config = dict(
    hidden_size=64,
    vocab_size=8192,
    norm_eps=1e-06,
    positions='rope',
    qk_norm=True,
    tie_word_embeddings=False,
    parallel_block=True,
    beta1=0.95,
    schedule='wsd',
    decay_shape='pow',
    doc_mask=True,
)
Each number is 128 + 24 x the weight over its row's rms, rounded and kept within 0 to 255. Layers, rows and columns count from 0. Numbers have three digits each. The size before them is the row's rms in percent of the matrix's.

# layer 2 attention query, 64x64, rms 0.209, rows 0-63, columns 0-63
092:089136160129125158102144156138108165123153141108116111138133107111111092138128132160135083151119091094196106129139114136136125116094151094168146126121134109085123121169115148131158081136101113
088:125168174155104133134128164166139151143132127080140138142152133107154118137136167172137123119122126150133125136140100127143187135119193115117162156130133117073121120148155133137106110078121113
115:141131072113141113089130093096114113109147128147152143128132152114093164124191108115113141102110141103121131110110148121109067112155094097135093132127152157157136133129123086147153161153145131
118:127128134125119102132163187155131162118101133130129100132111143127152147156165119165141118116119117119121168142167111153165170126157153136085126094105144099100115099127153177100112132090093115
105:099123137124110135128153110073090109100174141153123142117150138144128151114137145093134144167146148119171116116110152110082146117110083113138166100100144138168128134106116089186145124141112135
135:124140163112115163126152136152142162176118105148102127157120130133179112147129117117119106142092100143113167145157116157100121123092162188148116150145101092090107163165108136115120117113141136
107:116121127117136159160107102103094132118116109143115133133130100145151123114126169109107135172113117122125113096117145133112124144100169119128121145120074176143141187079119132171190149105109139
109:120117167119139146152161146127108151129139175121121167127122108151106089112145135106146163164152136141157147106129086157119131114135138136098148070115133113131195098157153141114105106132087113
076:126131087122151156087130103072161144138164174135156132142145136116128145172130097120165102108107128107165119087126129152089123157134142087106110118104129117153129164146132113165165122115136144
086:106126143150164110104140168137109147150144156120115151135134107111126151121109156086167121157123085118165116101139089130177138130094179160152163156131127116114155124169107133105107113107101099
078:147101148101097141135131139153135148118129135114168119120129118149134164102147153195126071109124117114116129134128112148130127125115149098110095114102175116101083118163170175136134127149163090
114:081119121146127136110123132106109130149115137125117122118118164124104133114103112144125147182153099085100097113106118159095104148103138154126112102112105200137077117098129120124175116120167147
100:153144128152128090105134137186124132141138097147143158109142107125111173142183126141128137121082105144110145126103121120155118092142117107126088164121159149141120110157180135151099170090134119
104:149123147147099111163147185159142111147127137117109095121114099131179086125086092153133093114088117179146147141143106135151150136145137149079156141116162104134099118134119127137135150133127158
108:089149136104103119123098147099181125133147105129102105112082136131118072132115162114111112135087155104106118112116176110103111112102132116134161128163087140129153160151109130108116122083121101
091:149150171126160145146125114131151160135094108140140129156135120107109117168120102121185179110125137093125182156171131154103143145152129115105128107118113091131147138158141156115125128120141186
084:098163170134139170127140140126139110120070120164122133107115126146095152114109144109200112121126109123145101108150143157152125114166094168101130136126159147125149104134127080132090129124108151
085:099125133132108117123053141135128125137120126189112140145137148103115124118146129086137046146141104131113087136125128155100137118153093123127092114125147086120166158114144156124132155128116130
100:133126120153170099126165105179130140142105110115142073136130167150141105151141122091133140072139087132106164130113146081143134118144127143084123108105116150139093078140146153144139135119125131
074:145131094114138130105149114150106143149149163128129069155132144093176097146166086099122098135159141145131167108114105146110139119125158149103151085090148158142163116099133160121107121131116129
096:125127150087151139155099122137149107116132146154076121154154138139098106085092127108156100124148152153121149094130158092161091164138106091144105136099135143140116143157148133176158109142124158
091:111154121103111173129087150166120178152138127119084119099127156183140144124122123136119128088122095121153137119113163145139165123135142145139102133095090145106127121137138134205140104124140114
110:139119072167120121122112162138117160126134122129099124120086128139091145102128176122140116103110090129120108158148136148091103094135144131134123150142182160110141115166111106109173180124122146
109:183146104111125118130126156098124129112087137162120140114133161113108142105112142084162159143125169147116127108181134143146147126140103167110191131165134148150122126100120138141130183132129104
105:149113203114129117129123108187114150141132113111133131138107123121146113145151122167095119093127143087169141145165141085143147090158132144126131144143177120118133125147163142153089143129150151
088:107131115128107133152155143093159128148096126125127142110121126147165146173102092118150126089102158130058124144102144130119145151121125133151119120137097107104132150109141162113158130059093092
114:134126147177091146117128151142103142167140166147118104135131114109151108156075112118158101162101138123127096114112129173168148136105166118115133103159113130099108149116130137175145138123152180
094:086124141182149107133170169127120127138105157140157175111136134081100152138120107126125118194109141113132088099157083127131151114107104136119121110125159131145101105137133138143114140147158098
100:112145151141076170176134115140136130108102144092146102114173122185117072105110145136152092131156124155092157146134131144113150113128105136147106123164114098133120165125138144115138156115110152
089:113134118097144120111139148118130104175099175156154116095131121130156139117113086086124102113118151144151133153129155143107125106128156129113101088144150130128112095167090152135205109112129103
091:117116142161114117088110081156155123153112161147122142145140102119167087127105154091155133145124136117170133120155101142092166107137160117134177145145146074106138149109111137127123148162120160
106:113112141153128102115082163120129103116106114100120121144100126109115092150115101123147180113129135196157134154141131177065145166097135114112144142144116087108159103139131140116114133113133128
114:203112076099136113151138106089113119155115113131139113126126078164126134122089140129104111146115158132128130112125116117121067116108132135094153144113154068131119151132098112141135108143099120
101:137108156171097132143090120126115111163150135081139156125154134171118121105144095087129132153154170092164133130132111119132184124095114126161105180134114128114116139117144114108100127147087142
093:154104158099118095136135126129111146143170106148150135150122117081126154101109157135110105129164095099114106152138103142141135090120087130135093133190126103149101103131075143087142127132126097
091:106108163143140099079088161156134155113133087137149137141070161118097133103150112141158151151132147153140133130152147139105113115092108158109148166100122121102105111160153117152149161128119100
090:171149147120123099175096125162150138144088124133187126158140143112085154120105130144102134120143150124103124143116170114148104180145104151095132127120094132158103104128100135102142079127122122
088:137136102132168166106132156186131130087123123115109154139161074114110102136140121127128125148135087106150113168110153122123115121128111091153122098115145137169076112134150168146144124160153099
097:112136111167109131133126126176153144149147117113089101150109145155137186114134108189102136145161127127119133166118127126084126132157176124133141127118117097103131085155128140160105102114173125
081:099136150107126100202118130094127065093146158116121131097125120119154132148141167093144145151133105136160144144094100137150102141081142123145116121104106095134153125103109156164130133111137140
099:109130126096153173119096120127169117135091109130155127161143129161164123087121080140071154159133176123110149145135150118126131122150102159142139153110124136107149139143183100121104111098121144
122:153135132144104145142115134114150142159127163125134110110146120159175133120113137119165149178129138148110172136124112086130129096117136173108204136126099067106143122125165160136122118113130138
094:117083107166105118126130137124130167130149145124140127154123125128144124159130093125112123119091131089141166172127094134095141142090182121142099095128101120118128114113088160143168083131104175
097:127127121132141166114083085134134126128124157123138115155117107063135120124086146107079145150148156087173134109110107156147152147109128125136138111119116124172138127160122154113141118185100099
116:108130135140142092121147156166130130119127107109140143123133150078128180122119133157110159114120104119111126140168079120129112103165085163137127178112169163126135105088123108166105157127144156
115:149145130144089150132130176189152126146143155086127090130122114134126121094127133169129136109133123117135132148074144120120160109141146147125153137149132077093120135160154159150161085120088140
114:144122153100097163150149111078125138162137135100117139149097113175107107096123062170141108138116144157162140099133147149140089143149129134130139118128162115106161157089135137132118095115147144
111:162145149110095115074161132134108112108148119122106108106133096116196114113130097103104083118125088160126147121130137146115120074142092094116134143130124125137134133110136132122155184125122086
104:141188140119143144094123118143141152134148143110093118113133158133168148140105120172146123095160140111095126152139113091128163152137104136139149126156126125130082109141145117109056117164157159
101:113151093112139143125207104164154135119121125142128121121098136168075149102138077121160143142149139130120135128108108122085123111088117129091103115129146132189112142128140115105110140156136141
086:120072096093119156116111136094119115124156122125117109203112110113112117167087111130132109128084153124140142168126089139119089123140135137125143116122115105122157170141096134141136108163114166
113:112132100120178126124113116128139167140146132171100148128175115142116117120184117104123131130169129130120156144126076109123094140145161093173161140150113143095134147081123136129145117094106164
091:134106156138112148129132152087100117127132140118176113103133118118116141132109135140094154199127134140166088145098128127198140097129126149098169116147141118124152172153165100121118125148124127
094:144116165125152140158160101142151153114146125144178140152128137089139159151117152112108154168127107124091131133165108123147144153136105100087167124086122124130118129131150186115131110077114162
101:132127135174121115132149144088096109110137125106136136135123137175112148147147132167139148140120112116106091143141098078152110114109151087149143112164151119106105132145148107107081149137183181
115:119114152130097116109121087153051103141120169123137097114112153097143110120128166127116137154107121123133111138133079179140137080135101131148115149138107156115130117128127119147159168127178135
106:141134121127114153174118143112148137109143096086173137115149131123107152105147165145085150118123104136108095132123122073152150121124077119128156167090130129135098109145169127085117085107121111
096:111106108097115127154143136139102147079125103139147147083162150098088118142157153105119149131113105120106079145135120167158141142153126134106122104091140174180146141132126095159092118140112140
096:165164098143146090143079180161141147144108128144100091107122098139146111111130105125135117138163156123144168143142162127130135151136112125151084115155154125126178093127117153118172117115157132
105:150124149153154127213129114123141120155139117086167159099129080111125118098103148135122175130161146128121127130158118110127085143104129132130108140110169134139105103122150110090107151148150153
090:137115130089127111124143106082105104148168146139161158135104104100132126119145119132109168153094115139178108138083130118109145142093137101098102082116109077128126138135138147092157099149133095
088:109125108106118100143122105112122128123113113146130114149166138094156095141101101138106076140140139119118137122107122138121126163087088174139101112166119111191103134139106115090112082145158088
096:114117139086146120093130132132110106096112092170098144100157152118167123130139146109132126129150089182141096136131150126109157103171117145128165150163152134136140140110180133134105132142104075
085:109155132121088165127121128118127107133175119154113143076083136141132158121115123111121070133121146105151111109113143150118135130090129162109127121207135094136129123155133159132111152085119104